config = dict(
    n_layer=25,
    d_model=64,
    n_head=2,
    n_kv_head=2,
    head_dim=32,
    d_mlp=256,
    vocab_size=2048,
    activation='gelu',
    norm='layernorm',
    norm_place='pre',
    norm_eps=1e-05,
    positions='rope',
    rope_base=500000.0,
    rope_fraction=1.0,
    qk_norm=False,
    attn_scale=0.177,
    bias='all',
    tie_embeddings=False,
    parallel_block=True,
    init='orth',
    init_std_qkv=0.0728,
    init_std_o=0.0,
    init_std_up=0.0728,
    init_std_down=0.0,
    optimizer='soap_variant',
    lr=0.00926,
    beta1=0.95,
    beta2=0.98,
    weight_decay=0.05,
    lr_head=0.0129,
    grad_clip=1.0,
    warmup_steps=200,
    schedule='wsd',
    decay_fraction=0.812,
    decay_shape='linear',
    final_lr_fraction=0.0,
    batch_tokens=[16384, 32768],
    seq_len=256,
    doc_mask=True,
    train_tokens=109300000,
    steps=4517,
    dataset='wikipedia_en',
)
Each number is 128 + 32 x the weight over the matrix's rms, rounded and kept within 0 to 255. Layers, rows and columns count from 0. Numbers have three digits each.

# layer 14 MLP down, 64x256, rms 0.213, rows 0-63, columns 128-255
136106153125162100126164097157149085169176123195153119138145153132080094123161147130115131170087086099096184145136140145130121156123132096044113128116176166164074118175123146248108146117178105129220104142138178138099143071092139124089140135113128160110134170108088139112120165185073112223088155133153096143167139156136148090127125149128125155148150107128137097093165162186123086152111
105157148172119146142069168151132141149118200072140103113106113042087121149145133169105136137149160128215146119076091119115130112158130126220172119076084121121119105147162095171149090138135130247112139157074128132151143165121126170153171107092148124150157144137164156135128133137096143106142118148132098108121149150148129162081147178101126125177089077153158133193083128147161152137097
187120121155122089121143125127129142112155105116132083149144148150124187131099067119131116171112102118168142113099105102144130148148165186178125179146105130134121143052149160132097183118135132083132092142144122138095142029139097110067152079101105133105196133135101084114143118113093128089024118123155171128103087157119113138077100146121129152078162091121146101164152177103112084089168
096126057133105135121200148093145097106121111098117129091140093146124163152148119100113176078144137105167126089110076125139107076142106186116166112119107101127142104167112075139101103206111175144042183129156087123096125174160106154122099098167148143144169128140143099105117075108129171134112140170241174077124061127072104119182178110124051114126140106162101171188123154193144095135131
119119139116188092101125122131102089140165143129045137185170187126140221136170158208092139112139168102140131145137130095153094134168182125159113145118154163144127105115100126131096180146113096108141107110158114156138201114140135163140122130123097083143119201121135155153164192136129115090077142146123131118109098147133115142110106180139130119180144140111088132105196103152128137133149
151152220154175138135075104106148091109166102129128101123083129112150192156158135139137099119154078176160131085123138124084125159147140115143133113089086169133178160131104144167102191065175112174160159164165077138121150142123127131142175130143117085159153138194089107089125119152139088107104132172173126120090178119152113092169119112141133106028105126195161165110139154136142122169136
102143122081131149176097099113103120121152083231154078154126143101131092165170084140124116176170131179151092184129137109107103131188140151135124186057121129128055157130057135139128076147172158195106103112149127154065148126141151142055127109130145089132102117100129207117075135170159082138200123126091108186147178079166147073150074089079146128195125133173148135095140118123090095220180
170176111176124140167173090105150099118073139199088130104178105158135162071217234135060193155181153139157188099089104102150134163077162157146166121255126104047146081098153108139145208139147136079127127135141121131121089099126106111130162087147165157105083159198139123119150065133110219136081151138161178147078115142112152105096103208109068061086140175134049106111146117137110095152134
107167091096117125074213073159088168118130060126165179089164102201134120092123158114131119116152069134144119154092104122120118088060120075075143151154118116142079159131084137079148129083079136061139207128142138075143095044124088193146134124162102138148050134088143121125119115098100115098101135051162108115140142117181091119198068122185163150135087200155151091046124133120060094079101
156110126147136160150099136122112153134129189160107108152130149092116064119185088078080131178108156143126123112150177120104111103090142127136165055127122128106142099113143200108136122107138125154131126128139113099178107138161157131119173062074125121101157152152148156114142123182114177183141078153151081103116102091148124145099091118143096144162155112086092119204138035092123137119169
120132105124107098153136185101086149127140072156090080103083078108156133122191147115157134152169130141134166124104120111154085110133104130135145139126164125112056078082070126113149101122094065092175114118083156139091142110161140134089152104161137123104166130140136124112140084063149126104138189151123108112090120181147086142185138113131138127144089150110131076122164100120130120106129
117148138178150124123087080160153117161168110128127162099111123084095106134163154120085154139138176086120141101122149174177105116160122124115168097151157117153167098077153107196143155103114099139169154057157119124154135112127184150167145129166113154119099086120130152098118095097127098141128177136099100134149139092131123131160117166135133127132112142097139127068165074145131125121153
121168103026118127192178103124188130125101174217079137132143135060127109108152137147101107131143084090126136149070127111122172151157107130052110097152148118096174142116165159099100124183120158101131080132145152154125104177102138138100097089105152066139118143102146153186134142140146135130158089109123133158119156179135150100114109142178121130114101148090084191130084100047118120195166
148161152139124153162182149119146146125125041159145176120157178172156127091113106149093113138141188157152154110098149071139094139104117129137156097156112102084150067077098147100125128137155214174084157140110132087084175154121156152103093104134119161086130142192131156135184117149134119090118169140120129089095114095136169179114169131154132115186113139186127080213118174130151137117156
147147107067117077131194144138136128126144094141174104114143180137149112169066092145178098164125134092115094142114054188134073109121107099135182056151152172133132169084157026149081159197139106152112099095128151081082059075056072079091084145138121129144133073062142090174086148177148134170104168130119110131125094218129142172132196140152103111127157113140126131186124106129143128073107
132140154168082109111162155174145200074124188116170151065109145174084095095113170147215118173101147089077089178127148134117172091152084114103115087129074118133064132174095133152100081114123121102147125103143198095051137130136106128128086170169105126107110070149124144118107147090155162165147098116091077141173151162120110120117195126154142160186163120088154137113166144136097104122092
112106162171158140149106129152121170167150137096100126068116169127117160117121133144161068166103119101129145162106139173167163128107141093190155102095118144162152133152107174127153134165176124149121134103079206086131112197107141133173078159159184144159122094134113123096123100092154114146117142171079085148178126114116171156076094142142173142088155103087112187153147154119097161075103
056117111103184084098118158115177176131113172134134131117077125119125159151161142157155133093159131137133134085168093093078104106181135141149140141130124118092117150161130106103082123090097187146106055127144115103183177116115117135135104130126098203126128126167111142159160208167118146157117138142090137099119103140109131200117164154150118154120164138142074134185168130128146143158150
118183129113135129128166083158089106083200135123137112145138149109202121178111145120135079141081081125111120121154100124158175172091133081089094131129123142126209128117121144087157191152119093037107189127127145108101148044174105110125125135162126081111068089071210092074149115141114119076103101143113109133113145104132096130140107162121141202104084113130174109138175125128144136071118
107088064095089049156105147141068142080092079122193174110094088182126119143074127108116135081161116048097082124119057098135170094111078100090225121105110125092123126103077103152077097114097152114130085076127082110134099109103041146183076155058138127127204075087075123158066098084076105128109118048150118117130094141178096101132112135176118188179072143115125044080115146124122128052115
144164152078121165138164123121127125138121107152118172109143124155177118125099179143122080155154093122090123127143137128078171140069143119082088127122137121142065151147165143107108101153143118149136108099118118155096184149119119155093134144114122130114160186164114118132146169168119137111149073123128130130115142146139174082170159111138161148142154095189168162128103133102132113158121
127151127124116092079123162134128126146090108127175072150144124134203107138177118080136135157148116075167208082185138148130112137123142182127093119121137117120084094088125104123148138093135064156117112176117073123119142158078136116164129101071142141102121126124155210144123153148205112092145096104108157124133149159099137143160122174107176119170141153101115143138080121130118176169133
128120095095143100149055134135133134119122188173136073083121139118107150151140095136130125097147102147145165106115112133130057104159107123096089128097166116125145102089108211093124127099175123149110096094136126089091147095113173097094125112130132150125090077133125160131116104140101139105126131101157148110173091107109097102065149123112095166123088114118157118172062094134188126147115
145107151105184178142109187129124138147114189137116059176186161080119134158183126139104148114099129102173182132140144120087132198165141129181157096107079084104055075106200100093124106156128161140075056132139124136099213154164191189063171065117088128098149209159184110136132129158100165134157130175128076116116154166105116113101080133102100140135159128078137161157167117143109161168202
109142136131100120096175086099112088134149071124151104085166113148170169142155159138117144172139133159173181132102159122122079149125139118169133153184143116104167106138111137161121127106082115106116115122114154180175142110106154188091136139100061132097179155083147064119171095126182124128092160143113133116096104132131127083159134106162150109156165167079091095120152167139122137131139
166078150134105111145108101132100119126104237142119136102131123080121100180107089086139068152089146130124139131107126141121176157174116177144140145079111150150174137089169153116190139155124166121159118112181124112122068094089111141186164128132144159130169118170155110129105068169118190099093094114093120174145027110147141095120086084133075147090082094133133155182188066170121157112106
130152164057111098138141117136127085101098149119152192113124127190163167105174113098142162149164089126163215129143116086096085138157115149127100130112140139102101121072163127118108166161128121112069145142096090083092160171107136159129061089110146177136088151137092143136138158128103144179122115099116162147103150148133118159156123204157176126209156144139084108059198131124164106118113
128112144148126109128094124162126132137133172084141174129114182132150158103133124104145106134146120141122084124149110117128153102130160164170104087113165170188090120172137055144140110104173105165078064136196163122147187208099126145162091111081175155155110164191133134103142172212138140134165098156054073180149149166092190196079105122148153100169187139136139171086096094139150104162087
168188157133125082095164112156108158126120103067188104060110081168115168104102140082148186135124154098099099134140128107148132038106112124139077064176111131172130143106129127158097182080134122115119083131072121151145097091146117093128098099130162096091095070137097115110088184156117050128138143091170131157167083150104121098113132113114083122148131099142160112151144111179153161085041
098116103098175110166140166163168178112164141086075141133135106137210235148131136157107150168142121125143114134116122118125132084140127123113114125156097139145142134104225140042064154122114117165206146133137112101104110123068125124113132110112130151127181133131109118180172140106114183111090152088141148127099125130154169151130056194086217134163134140119140124126116145135167151108182
162170153136148096094146121108113132150154105160083162174155150136105147142145064078095102111129161137136156125126129137168109149164109128166112158184098087121147109108128132146130183132145154166129187105183097148137108091141159143120080102088145106092113161188093133138119124169093117139182091132136116107140058105082133159120161125151117135156151153092101167132123162124158106099137
088107121162098153190107127175106090144105157118165151135152103123114146105151136149104121128129166112105122131125116119098147143123147109097151139130139138133125127178111143179187120142136153140133124091174144083179113091156133118169134111051109137159124118177137120109141078147095144118138175116081122127130187082198135119127120124152069102099141171110141144160084116139075087190140
137086119085143124126113100152113108115099152133126116155140148140154157141156145140099151124140128169111133083110187130113210169137110129115102129092125146128084120175157160115145160101164118130129152135168123138155131107169135129101105109150166131141092161126195120123143149165129119085186134162123124111115168089127122121108070144055100112152102146154116139153107130095109101099145
125145151125093048135096073165083163113120004125174133095127135154152126109140100133111133124130146117101099101157139161140121129112067075180132097148172105102137160186085112102114145148088098098131150105118127121136151150111148133146124145116131111133085099125131166134121137126150078161143159101142111109113143154076128133122105100129124107106140111140085169162149105111104088140109
117125130141145104176155148118179115084154046097115121143090117148142185152107166166128079084165098167151113102102110158104082118179163199162164114101050095083076105126115094144058116188148129130093078149129143168104132122119099159100204109159054181120196183151091077122176156120066108127135097161158175067110156156069127142104188157161155120134073154151098124071140210138119116142100
118176108062136114140143123132133100153114161150185051078150132162149174133147166088176153135223090186092103166079125111112150119056139133087122183123154117142101128110130160091086132095138144108163102149123090100087142093109097094090110132169134175140130097167103179094142125146107114126154094117104132164178146116095125085155180117117102120127063116142124152094095173209133099145114
115109123180151163154071148147123149174113135161064095135132162126102133146111122146097183145121084182128149137151124119108087102050136157096152148144049154111125121094136119118167125119166156086140115141087138094150143179176175169086136110204108138098129174101154137156134169104138130133147161139134109145162052115113120139145116151098096103136133134146126085123114114128146155165135
129118143049098100110145128157111188142097164169154063132131136159127104173129104182145087154056095086111138149143121094151152152069104150193088159123096160156139147145076150103146118168129187120120134100132166068092112098108070067101111098166177122098138158131114123134120103116062121145141140112121137135125107100174085194139083178116121075090139124125122121140084140115127177089115
142110100136081099125132204132100146128144182078120174140132102119105160132106106135157131090138124076080121104124119138067120150148122151128111092125133137120102137102125077152108102138073126128161095137141128090140113143199094186160130130084038110160089122109105151136111099095147171171131137122153127146128148098135148144160106127138104107075140089131172091114098108148119150140113
137156122176089109079176130145161127089085145143160105131155097142132136160117138141147187127136162109091122135169106170122119156100131076116117137110121130140101137135142151133105093201151124125140157137121153096049162110104134165121104122098131117070029114121180149155102132157136146159119124071166112114143064148141138173067068083111138147159119129102111199126122113130177084115112
161121120148111134121221153109096163080108174103138145140129137142163103160169106071067110151102101129154140123133160090162097182126100153139154125179151116114151118172177134098114090076141148122145167196110135103088096160155140088146120101101144173048164145157189131175180156154212094107125121157156139131091073146112163091134132158156151110112106135108117187106127170108082108095077
082150106134097125122132169155081162117089142160135122158092158121055139133091085154123148135141134167078118149191084113155146104138125129144090159037111113170116137120107224174161114133138062145154075155109176083104102108103131122087123117141094169124156076153097135142070082154056059106059188162156107132167177122176129108088000086098157112179123108089170174130066143148122107127041
134096091134079038083094123143128058096153125094143087050102126170076137152065131133176099081176044153086121125198094156119138126112151147107103110117171131120097207083105190143163108121095102065142094132115128092198055107163061125113106148063154084157100077165103082142041132037131099123143109128134153154136096118075077183176166088193150090100082144167109123131133106188112135121050
154144159129147145158112094146191091099115129123118138236123155103136173118153187154143141169083176098160125120117147175137148147100147090109114128203137120148127113092104174092179166149193095109110162108152155131180091135130165133082157121111126093131139138114067152115133160153127130145076203160111123121136149103150177105164086127165145147078152140087152089105104108159121113122166
131136136187134129110081117166154133168151128148112113071123130129107089083139155075106130168156103079120125171140128130167189058169137103119158078135144150152119137097125161119127081118102104152170165133109154132152130117103169067173112150073159081116170129168108163079079105117132124127124083132136063130137114156109126162160140084114177119128200100112126122097110104071167137157116
119154159142184168150101203153141053148151186133125163161150209082192179177182123142127083129118155167203185081150177102148167131215171203181139170096037151128158111178172189137124128186177154116130110168229137156100160172086163067116179129033056144176186181163147132045205191174089115146139069178122102173127149060152159131186098114146170168104162152183129126132126181086180093133164
155161139159146147182111165136139142147088102087109083127151118121110161172157101156167122142153161168155130131154138119105130175201128138208147129117120160148119109069102123070132103095116128135095138209149122118104161154099165100108137145153184184142181134102123088175147133127113112152148098116076132108155132103132136149091148151170101124127152112090141071127161122180132145145174
171159118063169110164145072136154147171101171051150072142158144172103127075141140145107144089173152200132117136102139139121146142152121135109158114116139075152116169078118086156114104092114173145160120125125069232154132091159127184111137110159108037097133151157140123122135094120059096100124083153135121116140111080102077118161160129111121110114080095114174117133081138118138152086147
098084134118166060158099078159167112137126178130143135139097107151083099141120053106187098147110160086117125164166090146132109112134128117149175148152141106169085099203162136136114061134151180088069105161091123110123152123051124184190130149208106104086132136074200119103101125145088069142199125097126110109173120146136153078164168059215106123114109116177151127095099095115112159106162
195098140110113112114125089085109094079120234072149087131136102112114188162132071059136157107146147144124119089081085106108133094053128079153153110102121083108116148113166149124122126160081137138111171168121110165156103118178104179137147130081092130129153100107111161139123088071137130103115135136170180119104082133154155099088119109100088091151084101155156091117094074133177088162113
165153105077125118171085090132124093116149138246161136136115160119145131116130099166075134174112068193123131105091191144140164094126108140146119151140165117115173126150123143125132204176115136133199123090126118089069138132172152114067148126104100119059128120142061160139132124130140150121106087126094084181141110110094129068068108163144131152138163123125111129203145109129097069170162
116187128135142084143104079123141113152161085039125112124128134174132128150141084154119138119121121093141113150130128148168130181139125075112114105086098143135203167094080080122148125134078117111122233157108086171060172118059163113196173095085100138142135112095170151169121156102126125127170094136113110154133105097134165160142159126161091154144099129171178127130142167059157127118139
148116170074117103129127127171181128165180095126121160115144134135098125106158149135140098155142131160127145124132117126144066122133145141129103156143070134149098120103112139131088098108103138112132111174158113155091098126180169097093130146166169108190149155121080117114134142116110116145186127160110133122118130107112176147156106185190096117184136164140104098085142107153095121141149
151099166164176136150115136126143107092143181163127116122143145146131170156104093124080112137114143084119136101129100116051140098101141141119146114123141093116177090185131125101096130072180115144202135127132151097082137173176129067125114082152122063127095103154121184166161130204121186090109150154121144131104086154084164114134128163144135176201155151146119126107207131154113084201089
078144126112145127149140160151202184130152145101100189123081139073071148147080120124116109127154139132104092184132096133128159146141073047125133139073150160139166137123096179102079104127148209165149123167119129091129079114168111184134080101091143151133129065104125188138096118109063115102121099106125080146161086176121124112146139140190082117124145074168144126056177090209157140118096
184193100160098054108132091191105176116167131131192066140080107117115105078082100111169163160133120116068073187128115204151125155062065104067155118165197116211123138137106155165184213122134076092092148062132152149166091109097141079145127191167180118098154067059127122124094071109117097069108130131096104163174076177106134121136164022120152155099106121088180104109089136169145160054120
124111078120126085118148136199136148151125165151133165148108094114067164168161062147110086186065174110095087161064099126158141115105115098071172146071104133142148131134086096073120119166176168131114098149091122102159046130145148115178125114139122153212132075120117109111079098109125089137151151148056064137172156111118141142153187083164175191092138079104128090133091108143155168127116
108117147053090058126145194136094155093074102144139153129130155121084144168089088142137102082205131208102126112156077095076114116080129107199141064124131060126148118142099107142136090104095144111098095189084129082219140079161107124163100098174097118122126125120136089149143114083086147095091056103163140104116109158091019027143145090110192137143142099127125107125152141151133132085125
100162059103121039155093104140131124136087097165108075138119115100104116141158118069117105140089147095139091153133117127128146159146108124059115141128092150160076099134093211106085122109146177135091107144122118151089112090146143138161109129126136072137135132093140160123062149130139094217184060140119107136129162139120141143134141095089145170109161096168145167122141140144135093124105
137102127151119114179108066160119173156162119176167124116146174099102095079147124124113160117079158131101166128076156151084156167143151135147183119180178119130173073147172080153156124141118165160117091103095153136162089081100144163134166116133115138159139121187093148116156138143113137165135086188087125070100148199095137152125178134076083111130146109075146077137060164102029170146119
082120130100103129133165120117122073107150096141119176126135149159126168088112168108130130139069139122142082131118141142147146099155131108153121099164136104122099095151164092093092083107192139112123119151090167111133132111112145088146153081170182094132153159128148090143162157088151112137187155159128117102122096145115118130147156114090152149148157158103107126093160113172108155047109
103078082169118104098078173190111195116159153144119148126107073104188165110112188128119134121139136088131114084121059123097140143094090173089132102135165102100134134125167127115060178081116120157122139136128125096149117139049078137168136084203158085122078101166146108121156157093156137087080110122157191121120123174129115144134146142152166135069109090078112155084165169189114144102125
122139135167150089159120102145165126138160162124118046131160108134135081174176125112174129183114132108158112155126145188156164107141175162158135167214085169133099115157116107143113146086185119074122216084128143153173117114112183106134149132194144090111166134137185066082140104165175108149125181105057118111165161126140104163130171118070126081127135156138195059132110125153144165076094
163091160165148117133100084090135146103105182176064147147127100131163174220195131125100173130081103111150131107128183088122108169121137103146153108105161116114121085161158191157147133119139109152127108116134105137075129111110179124140164090097159060130171138138100076141164152157114185088098141165157132121091140099119135118151167108116063152100131170137129139171203114119146133166178